Weights of a small GPT-style language model, trained from scratch on English Wikipedia.
Size: 9 layers, width 256, 2 heads of 128, MLP 1024 squared ReLU, 9.18M parameters.
Each number is 128 + 24 x the weight over its row's rms, rounded and kept within 0 to 255. Layers, rows and columns count from 0. Numbers have three digits each. The size before them is the row's rms in percent of the matrix's.

# o: layer 5 attention output (transposed), 256x256, rms 0.118, rows 128-152, columns 128-255
# v: layer 5 attention value, 256x256, rms 0.123, rows 129-152, columns 128-255
o128 093:115111155107167126131120128148133135152111127135128150118063164165079159145117129110105109165117112110160159148124166158135161132088146162122154140144164140160156083153086121142181119179155142099068140080130074131133152121120130140141086147092164130153114076124147133117144108164136090162118144124103096085134129116113123105112153148148108138133131141149119133143087097119145108084138
v129 107:121118171104123173139133097135129104140155109130092119123168198087149131159081143125138082164138125162163169104103138138123110111094119103130150113126177175139146124166111182102129155104126128152126132143097141135112128200121120131132085146159091105131139147117139142167099139119119170140120134146130150129135130129086151128145145114065137111129154106124173102161102117130110158148102
o129 100:132100104132137149171141117143119143127130143123149112179143144136141125105080158096128119150106132128158113098141103123103149101120146152111130146124154109091110181159099135124122110148144126133132085149145167122149140166127093161115098149151117133103152138149116151151106133141144160124128130132141139124120166162130147144133113133137139099110137104097112142149104125104157110159125
v130 106:113109071101158131084143091106144080132117135142110144111100116102068108079097132122139149175139123102150140114117136123137112118104117135152141169128142092145116088097146138096121159147108166128106147124128098119107114163135139111109128135064127131134127079133126109149156137149101140155151131168143162095094156167164096152135127104182138135089094115113122135130095118128129156068130
o130 096:141141103144142169063135129118135119132139135129116109094162081114132098106158114095186123126106154115139137155085130116195130144100129150128143129144116161137116115140170122128136112112160098092097119127105148160111128117132074162130093118160121123155120067142152082137123171115148137156135174123135126155124116170104158113165079136156081129076100109157149118140101141153143115108122
v131 108:128161153140145158143127117142112090138160098172155130124137141131121151120114105132140124099121154130140091123136119117149145106175160120092120122159132156056113131144123138113122169126097111107149110095170143144126122135116121102093104131153122133116145078112117120151151139101117155192114091152151130121123134060126162160162108103145145083105145115094116153141124115155121083131100
o131 100:083166147150110103133134133110123115112170091108090122167126105133122157112115155148139129164144112136171138116135133092103111168116104113115133126109130083080118073112152168110103150194137111167125098147100112151116131072114118131117136145138141101131149106152128098139116124160124160122132105104150087131148105088116100152092123120145138103152140143136090164132079095116072164151126
v132 104:175110128148135118124097160144150160115185099113103148086137126089078083179127128133135149143126161141136105113129138109061136089110143148120108140138115124128117120104107138135140148157120119115144137122130175131156132125104127181142151151124131098115161123108120102125130115105129105155159066148136107112146163071174128113118187155100108109131161111149091139157101108057160129111148
o132 096:149134130147143106079105122119162109128157108152109111121094159093136132098151127098157142164132126130120110157142125112111137134158071115128110137126098092125167123085153107148153110091164170132108119135085090123144130133135127171133113090126088123156127100093151115147140123139115119153117097127137117118150131176128109125159123116154160090172109159104110131116132136105108139120111
v133 100:119153132133153133134139163132164084086132140136120094107140161110145133138109100114136118125122133122095122163109111184147115072097134144146136109154085138073103146118144116109177136137129141126152081103149112151100153129162113132145107085106085152192122153132129121101137166095145126138121122124126126138084110078138131150156108120130137102146122143121144136150082104148136089130130
o133 097:130125127144096086145151125137113134088178124082119119176071069098119102116106152137119118130096121116122123140127118125164105129093123157114185157150118081144131167117171127153170146131103126157122082124106089127114130114121134136124106134171125106171098140149113082120083152095122131145108097155157123131085113111123144127091107097097157135134117183099133126131142125118134100123118
v134 108:120119133116158126091161125157121143124111157135102112110163099096141114148132128121154152150169090149152147161135151140136087093162095088144138133127078173159108128101133123116104120122099171153139099131136149097140098154129157117142141135198144139160109076126110109097101097157147158132155113152119136141153138159119085161119131147132121126146096102069139135141147137166113107160151
o134 101:158124139122138115141140127133127126085157115099133077147122104189128157137145116131115127103152104149127128075171105177127119130146180092100142130110101196117101138122134178184130116141117122137127157122169118098141103146122120098126107127118138119090125083150129127113114127137136149110100157099154116128124114113114110121116141125152170088133153104106156144127140145139118155119095
v135 105:099070146140135145121181111128134102093107133134123111146107124086129185071117143117136110098149139128127122162139092118143150126143136146166128144101095144134131139099164142146153133131105102122122163120095116101136091132166063113133127156113082108124105122157137086140121068135137141087097099121105097151134109131149120104136118143193163140110033096131164148147156123112091170124128
o135 097:134152131129147135114131083136064117091143141128140118163137102172129108115119151125112118106128138149119134118135139133143137183102121139149157133106122144143148115134173155164109115122150096118124136124099148130162058128082132094128155149139117129147151099105160148160119157134150127119103131085134108088124112086148153115110137109148149152132161082112154101126133150169100144068160
v136 103:153139175108148091109103178109076125147096103132097108132117119158137117131087125144179118108148154118156127092108129128110126068174149094158150099161168151122102137151139175127122102115111113166133115147093166124132116168132098150146138104143141091110149183139099090145125132133141159152167137205128147082109092145138150155115142122113151140141128085096117165123089147107127118114107
o136 097:095130171119146155098160134132128121136107143129101155106105112130123100135099131115076143084116152149159109140142117128137138137157145114113114143129138102139134129143108163146155146124154169163165081097141111118087100125155115103144066152126078154127121093104120118133144187144092155115147101147121101129133142126080122121165121107125099119137136106139112159129093120113134137101133
v137 095:070128122124153101130162129163173124133075143077093169126147117141119106103124121150141154105145128128104126148141153107104123124119154128142123150118128100111104181078126147134166128103149137174133152181139176125139147145109159098110130121144158150088190137089114118144126101070155133109073127172137140142122159139152117125124143098115152126154132151169074110090109143104143117111138
o137 088:139153138148133135136110127154180142125100076128119164144144118101174114109142114147109103104117121167109156094079129134097159139128130094151113180134132109119186124160129155096137143108162124141134168127125111073114176170136171144101089109144147170116119121139105099104171129125153131124169077157159116130140135136162116150143163106135121145137109145111091124145167126124120112104117
v138 104:095119116100163147111096141155140124129149113127129104154134128172076130128140171114117154115120137111166122097164124118132103093134093173106163131151135121122112142096116111162121110149123092136128091169116187135137200116107099126103164087116159153122173196134135130149138147118075155151113149165113166126115093137156160107106126079099116111139169095094159165111086128119101124166098
o138 097:135154105123157155113115155115150108110132131120131144106114106097097117119140126131170168147105109072101158105154105111138127116128134109138135131129121123143175156070098150142137117145090126124134142161128114098122151150128136121117136152097171155143145163097075079125110141107097124142135116144113131130157141131100119185170145103167110104160116160135105158080121096108161107143117
v139 101:136134088095125131151163108146134139078169104104129132128115111126096122126118154102133141138153101103129143131133103141114127151120137138114075136145143107126177125130152141150092163161093192156110111096171161100169140092114149106142116189139137084145141140142149127119118152125128129136143114195136141126135149103119141146110118103124134124184126139152150154186121136098118142139123
o139 096:156112116148165139153141084167102156122176135112121158110129154125172108147123122133180122187125143135140113115123132120108104115094126139134152112115115121128184106096067142130162122086184173127075143081148114089150143130089098138176133156109157119147157105143128123116122111131100144155106128146172149105179132120134109097135160149129160121122131136139180149163161131129097125115118
v140 100:162127161138138134125180133141114128135130128075093137129193169119158203124140116148100099119092135133112136113146117139112105134098126171113154111112135145118119094147140128146145116118150107133104162136172114115117192125146158087090116087098151137124111123117115164130132095157157101132154129142136109145116126109120127097128140117126144134122175098108107185144154110100109162156125
o140 093:155126152136107155170132161152098133117099113113115123098161127128157145109083106096128117122113145100163132135090136155140137105125116129152097102100146147142127143135138096094135135142125100116135151105135149130193100155111120148096164077133105117137121111139075101145151143165167130123124123121141129078170159141143153127150138115138092135182123098135141163144089151095134127102144
v141 108:119104159123116093136070148136120117158172102132102149154174166169081143116181146151135106152106140139129136163145148145110152146125099137108094093108136121162087093127125113107124083145159132091146151190092144167142135117151122121095137182124132087106140166118136153123160115137134126167071161132108169083162105116166112121113136131141144147135135098130132170116130106096111139125139
o141 101:091152170115153176134112091080089109122139163166119136116183123108118106130162106141134156157159163141134113142133164143137171138147109121173085135115148139143134127109111140123183140159115162109157124128134143124110093177122151109103124149112116110149101121103138134136159142138080108138131138100120145125141123116095115099113144157169131136162077138135128173125135089135162141113142
v142 103:137120113125130104138120083130120176073099114140111111108148128133121144137085112077093161110110137182105122101099109118153109130129142136137089107133137151166139100135136149120143153132095117087167135142148116136101145129156112110108205129157122153091129107127131141149107153123143112140117108154079159110113101144122138127064147112120093149143155210105107156139106113136116162132131
o142 094:102143096166128119099165133109137178114103097121126134114161145121150132128129114126114093156119135140154168075096148113124165138099080101103163126151135149152126119132121127105164125135084137091133109079115179120169096141118145149126149169130117166139152109151107096145125134118098114143091086123120153128145106107148153154139150131124089151106105192136131181102137138144167146167181
v143 106:151109103122145156126122113192148123147089091097115134172139141110155154147117120111092122127131135109130155132154113092117115124120117138140125110130145113130119113143125146128136130152129102123095153115127197126140171156134152104121123115118142163136145114132126115122138093153129134136116079119119109118172109137105153122086179104137125130123158159087154153134149111106108116159131
o143 099:162121120164151114169095131122115118128110172158142126136135142165133149117101099133159153131128141105135130099142118079094177102148106100137124124135155129142133158113100150132129130120114110117119108180159146098116137152095144155149137116167141119113138116135131102129128135163128113158083142077157118099183150075171158119150122091088118187125144140102111159160129159095122118133137
v144 097:137153109125109110141099119098130156120124159125109138146146088129108097133124167142078171097143170133113161132125153136157169146118174104075131101114106167118129136168140135159061117108133144147113161154103135154142149108085154126113110132164162115106115097148124141165148158116093111153157153103129127092125123141102158137143102093158090175113139103135114077114093151129153156124167
o144 090:074157132131141113088123128092127127132141151133105126120134156150105108101066135132113140124122111094135186133101153116152094085151128105117103127127154149123132128156145111092118113121127139115103122098140131086116159116142136113125121126090161096120160081109155184096166133156110158112146156181116122167182145118091131094117130133124116125123093151160132141146154142104147121170133
v145 113:139104144105137177144152119148128123162122193136108152125141173110164143147114101094111143112175120170109115151147109095113153129127120112124112123152141108149090135120114113155131128159061072146139135112133134130166119149153139102134100141084116166145120096130145073111134113143164100121079137148096089098125112110158155172151121134136075122148136131120123141112122101123115158127138
o145 100:127133139139151132099111099142170117084107103127134146117093144156107115115133141104089127155112101105079107117157114097120124103124110110109132096137118126121161127116154106120191132126160126161104089145087093167151123115150138115115130150138101163143065157129131121152147146134125097103099124114101157144160119114155151125127137110123149169154194114121144121114118172092161138126159
v146 093:126172136136086151136076113106116128123119163193146097114149123144111126082164102129148159153124161172126140123155100148083148128156137145138115095128067147158108138163145148146138151136104120135084117153174111164115177102132144137114115144141108115138096100157136151135128114145155124136134149135081155137154136126158124133158139159135116098114072137098110124159153121142139132102112
o146 085:096122082099119118092139120123129142160162133137104114132070153135101119130125141115145154151143159167111144136151149133125170110122125115124051126113120139136084089119139124152158119163170153140104104131126137187134119144151151141120173148114117121134134110175092129093148115127114126106117105122069061145131140088173115170106149134173148134107130136154167139122116095125123135082163
v147 101:142117159134151126117107167126138087142135139131136135129147123090142118110184149086079135119131120150128133115150143128147086132157133133136125113116147148108129132136121141144092180124116107152156132148141108128164151116125120105125129125152100122118149099181143058127139129119189130109126138162125169142120121150096172149143135122151165143127118134116109145154178161111107078134103
o147 095:101145130107122125149164097098128082075135130087121183157098123140175109124164160117124119097133137136134099088096135121137158092159068146153116097149091117091172091112082152126124138146086120130119131116113119132150097125139136119158150138114134121154109105135137142101130122126188121087095081113157125108137124136121129175117138097137130124092137130125149126159132133121148138139126
v148 108:130065160155162181115152129159127118146118155132169132117159143119167100132124095146151091134117100153143144146138096148161128123143169124134146131100131104157110206130118078100133110141136116126140132175144136129131135179112115145148111106104112136083117134116129118141097139194133084147099104100127097172121125120106158124165087131161130136121113111139145103149140125151151143119147
o148 097:151097150132159120109103113102172107093164160162142107121146085134112171088126133118118120127145086094139124143159100131140189103131131095147148136091111134124128158128156137140110166071137141138137121161141116098112086083156120111100159098140088084109116133168100128103114160142106121116121095133127105151081126095140123110146107145146146123130167126112117092131124121152167155135103
v149 092:179140104143171142123131141135148138134134136098141134128155078093103141106129155156140127134105166115144169126099179092130127118136118153102108173146115136135134188112140109127150118160135154061159111120143105123111128139113122116157108150116118122142166145120137121147111123125181121164128125121116143099111108152088115127100156132110136149114137138146156108106129113132209101135126
o149 087:120104131105121110098160152103136165124163139121128141108137119103106138083176123148161137141080174112121101147136099137109103174162134111144155103094123194160158159116162102156133131138103144102126123088146136086133087114124126139112087146154147112168127105155140122094129124082167122128136126212134117092119088104091125136116071115168071119112129124106115134100158153111122083153097
v150 099:094086147116143139116145089134119173126145106176126115147151110173152152147118138154083137113111173109146154094097135115119103132139127170114160111085154135140149119146106100120113084100140089118129159120120129113128184137110166101098134125123105131161124133165121144170130129154142093145136119163113141150151107133102136095153152125123145126141085084108161184157081145100139120133135
o150 091:108143126092164102111078120125123121136108149143169116109134102166103147144083097108151156089067159117118146122143148132113142156127151129124131112156127176112148123106120118113085151132125113122124153135131113138171130107085147146156163108123106127131177131120133088107122138149101144081102142110143161160097170125107117132128117119118105123156090133102156125135107149107132143137104
v151 102:154116097128119131117081146144204130136119154122136103165110141093185116136133120117117134167134148099134138143158157113134105135105166130134149101089103115128119149084081116100141113089100154132105097136099118112115146160124109168121107140113146173136112171133102155116126126138113143120112128133136158116131101123129106144109106127140158111140136173137164120142129136122095122155118
o151 096:135145161124102103135098128124143142120139153122141117131097121124079094163168085124161140108109098117150084194131117122112104096140124155120106136137090117127138109102144139126157088104116101154109158086153152110116117141124111144148119129120104106157112151144098186103123150128162135098102130129127121103108174095136126120117128144136164136152125135147135107120180133165146119172117
v152 109:115140103178151147123130139118150155090138144110111162167137136160118105104131141125127126133122055158113098097130152120148100152127120101196171141097134104114132158085129142089124129075120128145115124134096160114136134134118114164115138142137130134122121131138080123117122140125149143105128109154176174105140105137142146151094124094093169129133130141127139150129140137056133132143151
o152 099:170144073121113140163182125127128106122113112100108151116162132128116123070153120116138113099134106154103104128110107111104122192147112114118126135137146156122141128152108125116179129090148151076130148114134130121102149156113129118146129125100130113127139125078136094136149134168158128151148114138163144120166169110105088156162135180091164103091071097124087171178144125142124133129132